{"head_dim": 32, "activation": "quick_gelu", "rope_fraction": 1.0, "qk_norm": false, "decay_shape": "linear", "batch_tokens": 16384}
Each number is 128 + 32 x the weight over its row's rms, rounded and kept within 0 to 255. Layers, rows and columns count from 0. Numbers have three digits each. The size before them is the row's rms in percent of the matrix's.

# layer 9 attention query, 64x64, rms 0.199, rows 0-63, columns 0-63
067:130110142104093113162158142129149113135143121097088167125139152098059086077135170137144147143093144160116102152103140113095118146128163110168194118147080113212129198184183107087080138127151084
081:086104093138116210119172125152137180152128154162091107113115138145090171153144094149123096118082079062149125133096160108204118137063116168125144156155202087154112120131099166143102135101130113
084:158135167166142206132050086170140098135131132148115109099103136099128136100095118109150133149075144101081165126143133061146172133122127141149131179170084105134155158099148127035135138139191143
081:154134170155104173112116127164114186126085168129153118147125113166062156087174099084109143150126082143079142087099111128193102151105113099137180154136167074091122124115113204145060136136119127
102:108113118074134204162133142131195165172128142098157169105143093168107109162169133156080065147094083121136084102136168101143123144147104133200098172155116133107082112138122133168141109152072090
110:145192122157153052149119167097116174146123164147161120165113121091085166082135149116110109148137136080161088087135179128136117144169043071153075096148134122141106133168116149180096147136137162
090:129121194164067128125121130148163143141150055159126115111124166088078188127146128093138135082089153149133125159128142131138139131174035109136155099100107100159134169099063154185096104124113092
094:144169158179087080093212125101123183126097106160146108105114174086144132124144106115099131144111098118169079115165121163084168122144067142122154114119130098131090105188196131086122100074145146
106:092188171119097128136102114148090127160071086096098126083143191143140118185105104155174146155176153137086106169169113154151092135126142034160134138105124127157108140110174080110179105109118132
094:087139140106149040143091129115106123124091104134138130094143157162103121145107137163184061166199142143122143175087122179182069130175135132095081138137108125165135117144181080092140137112168104
105:077065113085105125111104168114184167157073132138161098098092105143086136161133088122130134180152133087148164199122175132139118129139172117113125157128137130146068192104109100133165082183089112
113:121136150110144142109136145119119093139094122092134124108126120138151155163113057114123098147116142167135200089076192107204124100174128145097131164161163037113115177137177085098149092154169122
122:165134108075130125071135192178146110145126109121122105115124120081114061181123143090157147159140142125116159121164148117053143112119165122162099143174198166061162159134088148084088123158151140
099:170131109150107124133107158135173136131104151149133150112120120170117123184108110172121129125066098126123117088143163068134182115157157098174117213092148081155099164116088112126050154140088060
092:056106158097106121126139118126106150113134126135157129090164130079193097173166077112157125093162165124161160116097107071117108125108152084210062136137091197148152131150145126140084112090152122
101:091109091126169121182059115125134226050127157124102154106109157120131061129115111099104119101143094138124111122132180095180134141104105197128135170133104101122143113164155083127140168130142171
098:107114167203084167134171104098107099123185135177133084123096128125117112152159148058164105074103169156132136158137118123105127095132104106163122104174115155159114126194103078091111070113184134
092:100123176142134166173093102153035107121159130097172135089110169136182164138115078097156142142113137156126165126133115157162122098110097091042096137157075096133187144111126108089150116126175145
098:115155160115125117110171138124096074158166083176051131106095132065167074092072133139178160131134172155144133176136091135088143145123131105145167114159111147175147183126198134095100132114118148
089:134137080118144117164125112133196151161111193178069124127136109145143107133073086173069081130139134107176056109151122141162120145212116134144109160144112062136089154144137136111153164097125125
095:116126123136127169162147153144074118105101133141120127023145121166132090157121176188099141122120133063146133114064143126148145163111126115137073197140123131123138143137138085155134186131051079
099:139185129121150111129123147148104180144112102141109189120041139037095114158150136165071149143167146122157156106099152170148104118090120109119068144118108051137113169124142083118148125124098169
115:113142094129102081155187144093092084124125102146132097120183078143065131083108161089112119096100187154125146162161151088162129181109100169102120120179152173185153135098116068144125130124174151
083:189114154116142123115170101099180103185117110090121122132035151125148079118114113116135161129165109118103167122080200163163074107131098192168110093124126079141189123140138163153103132125121136
087:120137098061157113140157108132131125050100163167133154170094125165143087076098121184161140110185147116070145098118190145156121030139104130161118088139110126125183127142118138101107117121121093
107:149131163160125120114148104138115109101148110124110122111060168148089094110114066184109197197112161136116152134070124125066165146152143124102188136087111128093155096147181103133129127091203135
104:168107184161167108103082133158139136155142085084131203162114096084103163141143105103124074134144133153147185153159109145141149084084215147170113140099117136099125065116149118100148113075137111
103:126092081143086144147097097171141122139125125099131098168072149137107182146147131188136096108140179144157105125159170112192093160157081148148146094066058151113100151140089159109142106103060149
092:108145148138099163097157115189195080144127130161104140081118166088146136123153078102158112124097119091118166139142141102116110082089133134098105146111141127098160142192100130092180136161191224
110:128166094205100131045150127121098182126067116181097126064100145177108096146184161115115081129149142144128118156121110083116160172097123122099120159118154142180098133166108151148152147090099148
113:174080102168144121104137105143166112160097161060158113091094105119141154211183194132119163101158139079104112113153094128094082148129095154147159148133126167181127141174134080153114126107112078
091:081114058115132126117147064105202101166128166165160068145128158128126111165202120137128098109075148097150134163113134107148129092125141192188163123098106116139121170101096169178123142122119097
077:155161145077139109132165179102143082151117105078087164135106130158124097075099144166196105211081134124103105137145088125069077178112120105143125128106126102145121124164183133121140129195129092
098:087084107121162189099109139160210150216076150114115132128132111127115136087132146144080096123141158096081097124161121084180123110117165139098104206118131108151118154076102128138136173154098125
118:104139110154151226147067114141103161089103175156164139129123173135172172155153127199163091146161112134120111146078066072157145113088141113108102165127107156142142146090119137109109124111132065
099:134135149116117181169119136137138186146115118131133088136099140132065088084189114083121106113153084150113127122064159106177154062150156094211151154141183097090085114081116115144101099123140127
107:150096159143132117176087153018138105113118159065141136164173095189101124154132113093133089146115063123114172111119115104155158130152170124131168154150148108087091098108162087136142171180129126
091:073161155201137110140108137149097105114139167117132082110114068099095090142135131085138173108226154133110160151123164196122106132161139118143141136077089107151120135096126171114072172090156123
087:140109111207107135069057126135135168083090110133165091106124120122140139117128163192194110106153139131131097117189153095123141123104092092121057097090177172140103100124093138098127180122154129
086:123076160059112137133124195116123148215089096129114154120083111112131122115109146154117108176130169132176132151178048133148122136108082102095095197110114154135110169176154094120115104121098148
086:138112149101148122172150117167167147134148064144111171096147094084059094080135082098156094146196163096139172143136164134120051152123109160154076138125058158103140126145093156141145096128115136
094:098150086138145102131095103118084075125120118125148188125113099105231192151110131126157086138150172090159105130160082167158187158141146133105102108114097167111185138116145112098156124098132188
096:174167111100103122170103098135099140073163183106128071158112133118114152123175078157157116100152177091150068085148105151137133187118146191142110072121116132116171160149086132085158184136122104
098:122133126115109128082136144152145167084079163115155087143076128096115141139164071154116094059088158147127194196089156067136077126139177114132110193121118129115127139139131123171093152169100089
101:112169075104082136122117107141124138066145116180105143125136124157108189143109109158139135172113121208106112193114168212186151122167087173100122093142127138128131111079097145120064127138132122
104:114198217185125091144143144099110140100137114085087142105143145101165130110093120171112110077104112131110139162180163122154134110140093151151110163109177132139149096130127162092138046082074164
109:167096108120135159163157126109086080069133154118187179134087130127161164148186084133147100117076141144145139152091134160030099067106136142077167168123106172119104135097170114123119134124138124
117:132157190146113091195155150126160108084082130109128140110158120197076103105164127137155189144168122110105138101053074126114072158137080137107149132115172154130184154162086112143121134163120152
119:105120098122140144124170096098083070091150100201096107114102153114109172130099130104150112100134171120194097180144090147089128144072176118138120101100147190111171125127147069103119106133123204
103:163137149086138153177115067148051086125120086151121139139116154113177113070103092155170135147167162084124096134132117167073132110091172092136111099105128159172181182123199108107113116138148131
103:128076105124130080124118166147134117106145019141085092099129207088154070128137159112150156146167145103149171227125142116105122128120135171118126124113098186125133097111097125130119134115130167
099:188197107167189132115099070166106108144048127103074086105145109140136168165114101166160148133147155083150144154113110095107106183132152156145069179136135104119131102161089097148132131104110130
086:119066084121156117165104131137079117089145119143083109135153109167102089151173142124083184134104125084149120107115143099082143205123115143069192155106068150148090108159129183120083160111110159
097:115080160072157131135127182107039176135118128125220174150150078136121146133147119152099185162114076165112118104122137139100121135130129117148097124165129086130106143153150161104128037148120111
096:166131136161076123128130150138067074119164079105195092107110200137142164059105164123131152126151135138139132103124155146110129107153068131085207127084137136115125146157083196099106095111134141
102:137179182115136171129128161097199119122136143116086159158117085120149087109103101100166180120096090157129108106112102151129170053151103060169142090146155113178096124084101157163168123082109111
085:097128108063138117054144175063152141076126154147118153178116181137131126128136116107145105117137080144114097166158199108066162111140126106188146071150128155103125115128199122081107147140117134
111:123117124119173069171076142136117044145156115085125110143157158129170099177096135167162159151127109109137119137210117169115126128184127080063118159144061123104155142153127096136099150146127172
105:165155119165088084127164115156153123164119150135115067138156092132098108109060093071111112085160111143197144140086138084096161136131111151167201147173109132135123136147118138113081110044149146
108:067149197140099127114192096050131118120054146111114132147099105101146122142151108114159088091085095152168143154107175165162121152144106160081183113135201111122140132158099157130149119096149122
125:107122101156162121132123140069109114107150065143098146093127229148104113136128073123193115151161118154110110172090048077102192172118153111121173154146129124156120166144142145134128115117139085
121:162121110093167187106099146113167153136098164129160106105163111163159119114157110097112092130045058141099153140135141107114206109158138127161177155151127123071098132088125070091146132187108110
097:148143105149145105156125165079143119091139034114101116122186116107197086065132127141094151091102091141121161128127126102135147110064137127163085130133156148118172086128090127126078183114193152
112:073130146145128109156105157154156096182129109092146123164098107167096151102103131151131140143206099091142140092085149102157108118200107101131075159144131068075104206141134158172132167110098102
# layer 9 attention key, 32x64, rms 0.18, rows 0-31, columns 0-63
077:121113142118092193170179161135137111165111129096210192157110070147095096135134074069140176145136085161129109085099158168111176094115116101107107122146110130137102174148117119107116148081104087
090:171132127169108110125120132058108136115075167141131086120152074102074168139132152153080152125110169136189088181187182122116161143112060131142167112149105085111100102113085176144149139118129168
101:123123126100181147122096152113104120142103128115152070099144189191097213129121119149084137113101093053155116097145165122157126141142045063134132122122108140133085160185125134170151141145093123
112:124140167174104147103195112134170169149111147085104202101127099096148142100176078123124152106205111142092134118147109105138169089092095163077119103138091102101112100147160162100204116117149121
103:171132140099097172070156158158130153124131106145193130158142123200085153106153146099127101075066089114160121116115115113125213104107150127197146109174114154084137086110135140104093076127148126
103:130128144123060121157102102137124165083134093130137124146146107173194160081111106110125182106158141138108156141113156108173152111068104169138163131139140087050143130086186066126181160094087151
100:080078123141105165132107124118052167140120101160135136102103140088144091085136181149086118144124071070151134152159134120058187171103111108125132096118097141141123169188108121150118128165170196
102:142128141066111114144105104137136091100136148048138172145087097140075109127171143153130150161138110186165153123132160182148168103091092107143118076179123123123098074118129152187089117156180186
098:129126144114169136097207112153072111160146134105123173111123145148143182150138153145120146073133190152111074120090076102192104095163150120111146138175090079121090132095109171094189085131133107
115:102124116176153134148150128159084132121140121119111099129168116126163071104074092125142120199056096159163124199149092153089150146114106166104108077101121154163144165175081105119156148065149089
122:147143125112133111077169132128153165129125180121133143154056121144121104122134077092092153050140141142111162180088115066132143161124159058178138179176129078107156136091175151158111109095159130
103:119128121147138126040095096124125107141120182189139132134083126145107172145100166153163185108082128116101080177091118102120093118117159158125155091136096191118140115080170172133082197147105109
110:074141081125157116135093092189085079204137099147123057146154185108135167150127142131111160069117132094170144120104111153157136095161062101102109124109113171168122168136140093130132078130152148
102:119097124095061114120084116151139157156102150150138066121102133142135105076110082214160145148164126124094139191124138084138122175148168135090135160140053100170177117130095132102172112176142117
093:137166124124152135120105147119135103107063155101157111164131085176114125122176194099066129093172180120160064197161155139153162123106109187117100137139081111106158171107120112148120077093096105
103:130211123131119144102130132118146141125139110116103139191102103125127083131111077195181182110104109103096100124186178142182106154144147142164136101090138066112109131081206115115152107125132077
080:101114129098186099123130145095137166112091068148130152101130136128142110095137101146083041199076095150075177106094118173069101149127129097115171167091157165144131127168175151132125109124151105
082:118125083109022140154168176163117136132109066150079122188136109110120125088092160098142116121084142158110108106173161180074118133157158138121191090103114154089127141085140153126121157166125150
091:094104146082136175124096150147127117114085105130111158101186114094114120148138081094196061121102118119171109165098171107154134157170117151089180196117107112126141171149117114048163152129149083
092:082096158099120144188125100135077126172163124068164069125102115142142101113168129115189139150097118145135175116108100168110142117100104124155132118109111189155186086106152111170099056143180171
106:071142123165158099181079129047083139128124103125141128157135142120186134095161124166114084156117156138090113145163066111097138089112126058150158116114126161169074133195113113113136172168099135
105:100118128086164088078103083171128217184138147097133158134075116153121157126131148165108117128121092143103097118174143177152121146128116077156107123192102163143099072138143056141108150081142102
099:127143122146119121084056101044134190106136155139196096153110147139131109127117139135090148119109117112150085120115139138067148168148109093120080143051116124148108156163116083156188150177152175
100:153095125063069054074131125142129153149071117096161165147119124184105098175083121082154133142122123116135151161140151150170162187108063140143139163145098102121083148101146164119109142108126189
111:162115167078133116060124154089150129100108171139106152145124151145088191154142098093147121091227156182141138147158168133135125116056122104128141129173104075110117143089082138129133069127117155
098:184126136131082128079181167119151139160132087150136133148066117153096134089156088117120142120123104184089123102162140110124191082096075154114172133181158144115116051127150167082136080110166114
090:144126072099119139127123101090092088135129090156117135170117136115165087168134130151131126128109120214119131097153015128054158135169191130109091130133167158176131163136131162115123132115150174
094:098121111121177152147133104086043113174159181135125111138144147133156056145103113124122170184149096128113145120121173143134152124134184141100162180127143145111136177102046090101134129159141059
103:180161140131087114113139118168122094133104149145144127157080075141107156151078087080105188148128158143137151072142175127148193118157146085138086129160082149063109172063102127128104117124104179
107:105080081099137147161103141097122125106096190121153158090111132127132146164104174135154134106120094146157105103135156148170104150154070054112152135163077138179126107209107126088109152062072116
089:112135154093144084112082154167109128198086145159172152145142116120183076086108113187099105159152131133168154091104132096141115109076192084120097149090122134107153101165125155168098075091176115
104:110129136075168155108111125166190166093113167171059148116146128083077128133138088066072134171092147119080102073124124074163157151112164126125156145143114138173103136113198118118120142173140139
# layer 9 attention value, 32x64, rms 0.22, rows 0-31, columns 0-63
092:085135141156105221153124163127161106067128112127129103127137108133146190132181162117125117059143100173109121112126139080105109124107119156147119105145083187133195140110068106175078167138147163
089:112167158144150132150151119167115132162186160130148161121099161136130124074121115097066142091093116145112159144081075094096196112168096064177142098196098136134155125149157141073181145134097105
101:142157142210116136133143169122107134067123107135067109136157165151158145120145117074147115142185184181116105176112115115163158074176113129097141110140147132086102091112103128066048158150129121
102:172084128122109125164121135159092110138118134196119140104109133136175131097133113144151064137161106095231153099074144143099109094099128147174138154160115147154089098090177092069131117131197146
100:092158143144125153047102098152194114191126097107140132116085164096145139124135145075151143088107176090115136180077183120075109088179137193159149127104116126137148138126097082143097110116160131
099:080082148139126082134149094038142166116180129213101135099153128099097128128103130126157151106127133144082126126068068102160165163064140127110164162152157132129186111172147096136132135158141139
096:084104126173108118157131193134146151096129107103170164142150191107093073144149136197129120124191163179135125122055133110133114113103148133025097148133130106172142173137115112143100109119133101
098:107077124186143130156195138068141129094131111139111138154127158090104128131228085147124079125114150121137152163150126136150139146131181122152140121132171131175118079086058120178100094111089079
106:092114125101161122134101186108173150131143121154134089162148117155146111240093136133108098142083129111118147156119116144086075127146129084113133163158123103175120054136040170120129165103146101
110:172091082185119163112129139148105126148080188132116090128115175094136170141104133145171178116149113104163098128119152084123138125168170097093138114097068155095178111143126209102079092072133133
105:134118163111090143142081128175106142114070102158132140121185137138199143141200116144108106077132126126069160069129134081134148183107079116084140205109149092106148128122128141182113109088117108
098:077137145143066103125138136138137062119146155134090157105184085146132127102108132150118193053108187144096098112150162117157159113147109161106083119167113128176128113141092142141155171082162051
113:113146113129117115136089180130195167124127104095120149169163154149146122115129125115118121193090069133103085077102108088221165134127101128194116109114138097062135109126111121192122117187112110
103:159141081106099125140141155171195132147165124181099120195078079053173106136068079133116115162155153114122164157152110131088152139137082164132110137099138119134192129074128139118117085138141088
110:084139191192105153167069138080178148094138147105159105122063119107135125164129122134209134130155079117107155117099141103141132154145123158103169141084101058132151119140118107140141140165054104
106:149135104148176111136148101160097111110091138146115104056074145088098105175173155134115136139146114119140164196121092114168110099157134122126071091146157092127141098154132112211149043105160165
082:132064108126109121114113127198119162143132115078105200128158081117094134170116124137103075124104099127112154169144149170116195147114102151085127090122079171118121098181089110097142154172085188
095:124113120038076115147182147167102070141128095197149154100120130161104170112129092127104126157172161208160080106125099134164119152136129125109147120130065145132137152162109122130113147105066083
099:152066121095147123164127161119177113134160115165076147103120140160035100092144133112110131140110162066128086095102101161106116159168175100158126074164175130086113155124207131130115131098155146
102:123121147100142128194074167129073095150166112110150187112130089109164118103152151145110125145126143159074170155119095153177116047180162053141116114150084123156129154142100108104086146123182140
096:100129103115131103175213180109126105145140103100132143139098135087148155091121134109051099144125135099094118174063141189095157103134170156092155143126108150096152092097176205129139130098145168
088:141115115130075172118079073130146117139132074180121127151145157150109112147175129148132116126125151131128160155074106177226129132104068143122112143084107093133152174065152160087156177073111135
097:117104173165154092074190126142182123187121058105127091113139117078118151119163164152104121104165106131151133138149110120089139188111185134115123102078184069082143138094090115117146129163173124
101:114169058159132103166108138118168141130075068147121139110140126129154129154079177108198080088154110159099107156153131117101119096099112057132095137196136169146130125192107144097139135094116076
102:101112171127172048150109113133080160101066177147107162126146127084126103105098137144056181140128135142152111173092139183085135180098117142155098156112140116175130165087178155114077145137130146
102:171139170091137086062154088153109154167111112157090106129147089080110057137114137136165084126117101138098137167095199096150118122144207166155093167153093172116094156113143123092128104108156122
093:063107132094171132070186135156057136119105091167123141160122105159163147087120140187138086165136125115097166124140126131132111135132178101128037082172070106107111142140152134158100125127075124
096:070158173139072075145110122098225122124119092155128094148094131180105169128150146121141132120132139046151128104125139083158167091136165175124093181096142165150099133136083152115130088165117130
103:132143108132029117080156172076177153068118106118124124121117067141149144117118157189138089102144203153101093122111119130109148153150161146110155141127068158104156152145094104114168089174111109
097:117131157104134127108127101122154227128112090155144135182095120130169114115152109212124106115099101137092086097160158112145098068103158166077152076124145117132174111204132128131127177150130088
108:183161116118085153094106145145169104152143085124075088166074132117093122103162090130203114104109107169101135144111089114101167179134178152160134152115166088138112111089142089155157111168160199
101:140110074141090158146138107109110086054126124066142129106099116176097144151163126164185110080159092121102168103104131160123150156118151158158126207089119114142174165163077116126102134161172073
# layer 9 attention output (transposed), 64x64, rms 0.199, rows 0-63, columns 0-63
103:136117180210085080128133134133121081085130116092174137120140078096202179128120112094151124130127132130134098145155084161088147110172101115140128103157106113188146166144210129103111088086132097
099:199170099168091111200134151109121146125070119092156139164114103150081123145079077132108160117137115137164137163126092114089133101139143110161121146113103110183137120194151054122123107065167163
107:117098153132085136079090169136136085093173085192127181109144130128140160143106135198154127112208181131121147079103112121137112056110120100105166079131116147198114113134162093113139116106128151
104:137098076095193097105152113157163092082182147162144188096136110127089137142152119110098082096163128120135068144116111117150150132095180115165045130179075165129120125125140131163170158166099108
106:195090133188142095133141177138170108110088155155111150104144175144133154119164157101118105087126128157109128196145135119130175097101067171147117137115145118122164047092067101152074104107125088
101:183135155076159111088149110087112076136036132123101127122158160151104132099077176153105097122110089107162132188147140148097098147183128111162182192142110103142113130142172111131085154107111170
099:118134126125168080107164178179138102191146098127157116046163137111149151106175129153093133144186144074168093113102108130197148090086097095128100138126112060142130162105137119176146094128109107
086:186103127157104143119137143156116099090096074155131177173112176124081168124152146133113128119108144108168143130102111157079178172126080072103145090105147139143115078131108137224186095095097113
097:154158130156142132216165132183081098123137161196121061089121154096096123097122100101133103108119151104127099173060137164169132152116117135094122130166091105108126169111141211134121108104112094
110:118135163160089082146209118126085108095138161123093149141171117084172142148095115101193141096129210184114129130117140085104148128143166159121091088128184116082156114109122081155119128129094078
106:060160148108187119180136092150137143103151134158181133126137118112107138104122066116180038168123127140111132142059156159118138133119117121100089130165081157132060126146150144094104120205145137
098:087139161156102185108076120119151183141125096098115140061098126114162091082139073146091162104170167164096126148145149130173175107193198094111132145143118057134104089159146122109118124127136125
125:130194157090096125206112123073128164093166154109125093123081114105126124151073050104137175164095109085161152088121137199147119165105122122121147124157153179113126117115128102123141114102149189
106:089083107080110134098130138139148141084035198197126177100141129175115078158120121120152129106127109107106126169050167167148103117110096114101131179166151165164138149084143127143130145133124147
096:146130077120140062176123101140113113164116184110036097145136156173135048120127161164119130121164115149090136158097162112083100084192168193128131116115122145144174131109128110100115121118164141
115:123085153091109138115127145109173149196125098124110106142114164166155140158144182107148114056163062109084165090109151096117134112091142174151112169076135114130186111072090091179157124164117148
093:150149148132082118132085092061122180144130181144190124117134175105147120105146074141101102097136099116155110177126085159141100245157062133106142143106145113139124128161115130093148159106100107
091:060175107165133135128112177119134147131087114115159189127085092123130118164194101111155091126133103166134067127154098153141148108149149074165063127156164165139071188119103091143097087126159121
102:086117127127160181124100189132089122114144133160165144089142105188120127182127136090129109140126079154142124071163131164125169084070120097136136154140132105070158092121052130135156202150075125
092:141139155162121087141108122128172101136143140143115108110136152099164096093135107160151134090241192077087133137100136111183141087062106143108165131138148082085165110129108160090148108091182117
094:101138080129135172148124132109096179140149124155109109145129114114148166125126140139075141178115100041155138102127200100135108142216125152108099120088085107105126167088095137189185133144072129
077:143098122140136089087100155174142116114131159194131183137155143185120123110104144153121111158085099132065118148098172116146184138116101064100120076101164078205127130079152103148090123178144113
104:151147121121122115114172146111104138113086095103151139155148145149111155134143173112106106062088124122111153152162073104132182211105121108167223106097149049135077094125115137156106132149106176
106:107132164160118144092181143164119092160173116161060129142125092124080124120062098138144113141167158151142152159109089130159130113092107130131081165214073141129133158094085131148088133073190118
097:108122053082169140164092124137148171121070115103094097130136183173142159157111175106071097126109140100160114176144130128212083168115087086103160169103120131167122172099105151108116147118140126
111:156103116137136134141163139122174187147127096093128111140173078151144094123126172138117072090152113117136112164070118105123094172069137217175123127141111112120128056103139107158168084177077149
091:074100138128098151178081154179224157145147125068117118096168081101121161092136128094136103138087119127160117073120166125120165122150113188118104151130149160149113127127189094125086173127093092
087:151122150097150136184149120087140126078111093110150172138140073160139155126101171118155143139166196113117115163109135154183134079051136110121104114135085148077202078142070132131141102153131080
088:086175100178109113144097147135129174119128085128169113187104123096130112080173097047181085093117115158113164076131165103128121083121137090156130092154090151136126140142183159128114189158168114
096:065110107140087128135092057144149139173162171137110102134154106138152095051156137062067150133178122101161145190075160126145127134141096129118185142075156141127162147138168128079119141126129134
102:145121152144094069039131156122122170095117128113144117134141158187075117208130161110145120096121101192140113071152108125100123144083167126177148159099142141135102094175154054126138109158124130
099:096135154114154127117154052107115080130188125156116105108148085081149082181158162081143074101149138170166099145128128135156091106131127207103136096117139062207102130147110140126149128139163144
088:164161115140138125128139133147130106134199097085129106139162150166133099084194080092144093084138136158128161083143125098120148105126107154118126132090209094139167029161103097141144120165154077
090:131099107103097106110128072120127114163148204173140140072110175097069132110156143143075147180164138129121086139092118165177112152166103093120113166137068153147173162081162171125155120083110102
094:097154114156195086109175096126115131127083125103070122125066119069183151094130160084113143148160116151075067185154131130095112150161124128167137092166159152141143123178076134127112191129121127
092:099146188134108162124131117206118194162124162097134130151135069124155107117090082079134153165129087139160168172134108100071120069153137126157105154135144149114147090084108123160077122075177100
088:151148095169085154046115140121185136158069059083135164123107149134155119193117152074165115071178120080122065110112124135109119126159162145161118160112150116090139117106159133149145124149140174
101:110130123049118108180076135103089110099207127114157115218111152104171150109166129114150102139147127135137070119108095171120165140175125143073149075107136181141117152140118147098087131171111117
096:169124158120116138144124167079132073099129130074058186184104099110149132086091181174199182105160169160108152130093093103140115144106114141158161130173109135095114160099090134139106103131088122
099:120135155178103101121152165102098145099125132093145027135169131176166110092103093172123124161130157117129123163129139104188139096100076130101230084113159093138100160153144111087150124139115122
110:174113130074147153103180096118110129061122151168137086181148155144116150164121139120119167155102146063114127132148147113172081121082103115136144095060196129118131074109086102192160113156125163
101:114062133139164122163103134144155046173124143098109112045135121084088120115153147143137110094162139105141147129087118137110124111115082156141180134158129176250114149117127157151140146103114118
102:147110181169075148108125165104121079125136108105160149128110071078148105232146112153199139097070122187146130150168066105109103113161149144133148132119121094136127154158113142092105118151101095
095:150148111107141089114093138119141150131188128086106108162174090045111144119106122112194124141168103141170101123127108142080049163118103144141153126123126153102098139132142106178220149163070142
103:147139126145133129122073137070107061087104156088143151150110135186154145145147198145174083150128111185148150136200150100130151094166091093131122074121129119083156114122107128060094140181125108
103:165072092179112118087059181122143189168131141133135178126112166160112170158142108144115121115143111116085138125198125077142172117104094112141162131120142093117062110099095127189158142088116086
119:116139161125139103146136171087141059074156088074165163168112146156157165157152111126159181106158157124096169096177080150113164087115115087115180089100051114133146137175124100109100127100130130
099:129172177167100086102163103148083075092167158141122137148175109068108097144102083158108140172159179130146103128176117126176102131150089074130138081142180106150127148114111190088087098135150103
092:113102088156193127139169149120167122080104093147107108099074078147093124131155148114089137144091140102123098087081143102111195111118103110193129139157097165214116142155146135201110108146153152
101:080136106090124119167170140095136112120171129177120121117117103107106146060113103095130108155136163113150170162024132116153103098156098149103114170171095105095154142156098187143137194139105185
094:165146132092143136172123112172156102159126178091102122109070140099109207093082111183138137134084128160173074158120155155170112155149167070061104135144131161132117159112138107068138096097109113
112:155204174093144145145135128170095137147113094146107146171090091149094167093088105082071145190067124158148052182127132149187121100164131122140086142145099121129105142098154124145102102097150136
098:197153146115161104065089173179135099128107064103106163089078200122107116113162118100138157093160114107110063157115151155132111100118108065116156176152174135170120125102161116132129148140127166
101:104137148096123136178149122067139096114191124086118150078093127081169119171133085099151138160062100131131109132158155135114146118076142173137114132187070141066108129145107192181156121175132138
090:199096140102124156076122187141130128082105096107111170147142140167096123130197173093131117132102084165110178115109155105140065128105111151085146159165183077127189114126110150107112145137103070
103:118150139124190090172100122104133148090145125144155124111171119113180144095154164083073077112078147111114035120132155095128163162113136142130191119116170099127122095119167204115132115166075126
110:112145167105127138104171101137144144203156140117141166071068077112084095136098117182171143100139180104081170146129146131082117117145174132102095129101139119155075177078159093149107138185121103
112:101152092095112138130060121169139133156110083157105097111112116139123117142090093079164118148063095129127135117145182103161142154170201093167148159071109181134086174110088172145109169176132148
092:078134092119166163091142068143086089170130126104128140168113104170089109109136126091102127193084128142124137185097160135131085093094124142157141150139151113157073135179158180097101164162078191
098:159111099116144156123123205100148112094135179159166122154105167146150092118203131075091118059118090163129167089178106085110166140107060125118162097108103113100131116137151145132091147172112175
107:132080091104112115103097175128136108087128059112080164140150110164172164093098210123095148106169149119150104121116105138156185127135080170124159130100159185123111119177126119175159143105058111
100:134086126145134155166095149116124098129063096112168155129180147116208183121176164105162118099096110131118145109092148132122105102167145121172125079196144165041134146143102100079124106130085127
102:146104164099132144152149186141202094140087083144144123123138122166124155138107106119115113123076094194096077127138185110161181129170090114118155103072130125126118075112048182173121130131105149
101:119146161124121103118117212107160150128132095108163150171125119166109105069177141220122132141131068145117124096148084091125164079120109141104100137134105112070136132199130154166081114170105092
# layer 9 MLP up, 256x64, rms 0.313, rows 0-10, columns 0-63
102:056090136155164103114128091179192108135108155104101152070135136062176104143139137101150111145162182108181170132132152063109097128112116128071172173130148149150118121155131088114084108096157151
096:195092106152118149162110140063115143039139149170097090114114151093172124107141145109100090154148152123099073124159163154152191186124105131084140116106117121164074129077174134171142138136160117
109:142112140161170118098120121179131066089100085134104158106157137113202110103116166105142140117191086168129082094135092146158188133116052121139196096129124150147194114131082136136131123120105164
097:149099131165129091125142123175155156094108059146100128123120138147120068098109198127121119117077105134097129209174121101154126158129122101116126131116071147169112110160160208082105188114178124
094:066139131136139108142111128105125164196195188126089146078130093110065141157196109134115065105105168164158073118125156124155134118150106113120096164084182137136136133114085098173119127169148146
102:109092096120182107137096112152133134158131169131135109094051162108131123120117174092074114122089109148148170077162126121152137100142101094082141109140093148220174157095164107156162109193133173
117:147176170127062129138144138089110091105136084193136085138142151189136100073114111144105082130141152118092089148154127141098149133172190092153138107137125125109078149038169088137166137130165135
090:089119174092152176133189117107125092149065134202108103162141144142099143132030110113159152122123132151104102116120147157150125115175109114121194103082147178112119142087120119132114104090157194
102:150104126107139139154135073133106084130133179113162102135093113084197140121174166169146091085129159113172071110159137173113118102144089132125102062118120203104205119158147117101107121103178135
094:142142134157087153099065094084109143152076087127083133137127135163105152047151092152114158162125155099122190155153164162178118166113138163126151127067157135111173183069100102143154090114124131
089:103157201147143079157145155127137136151116170135152127122139137126118145067122157064086126163094149109169137114180118144140131140133140180141090116117075123199058115116137048079132078153133092
# layer 9 MLP down (transposed), 256x64, rms 0.293, rows 0-10, columns 0-63
101:110128125098152055118152099149154081099098118159150095114060190155119119175159154156093122149085133075183198158100162138127189141110124156152137134107115106126111105076078134169146155087122145
096:123119133140141078118156208141157112195114147086099106132142149191116128135100126078154191124108105162099137063147101078096148129105159113134124136118170137176155099117146118161170044085102143
098:097115129125077153133148162070069154141138176140112100165089138150129132137139084181140131131057146113073157160071159152079081112161208158112085161163137128098120136109142115130164139172129089
097:058126078149143109123141194114120157184192164155103132086133120151140147144158113141120183172133090096106117123126177157099164071118127115112146162120054102103154101147124157177081080138084114
102:178152136095147107131149155118127131104115111092130179108185114112131199092096145093163068126082152139081177188089112096122144096154134090137163128119132097039156072144136113132156142120169172
099:183123084091105136091188163123120106108115157091153132095145145146149145090081101109147091150135111133165099085143079094106165188173126128207100108118156137109116139151103137211132185120080106
108:160152147103162154086149134084140130100124133061104127134091126095094169132088182117162110152093118070151137197142169152098132071066109126099122136125128130119148135181064184163178169125104150
095:182138139160079079140129166141109160131184121106138138067126155125179125137196109161107066102152164134127159098096075151123135094144169119133099103124068126173143091176112092085176120139073133
103:138153171161115089127151140133100134138157062138120151122101119114104076120095063110142141216174165147085173183075129135113131109104134120107135205129169084160094161111124108076164096134153122
098:087179082122139167136090147078128120108118175149162093098159090091140100136143131090125147176119135166170156116105108106098124058116094180122082121169131133121210145153177104128118140064121181
091:128111070067146092060136163079139153156142123155104190165141096155081152128119132141099194116169078138125121143078164138118146115069143110142162161142136074108166084127125199128100135147101139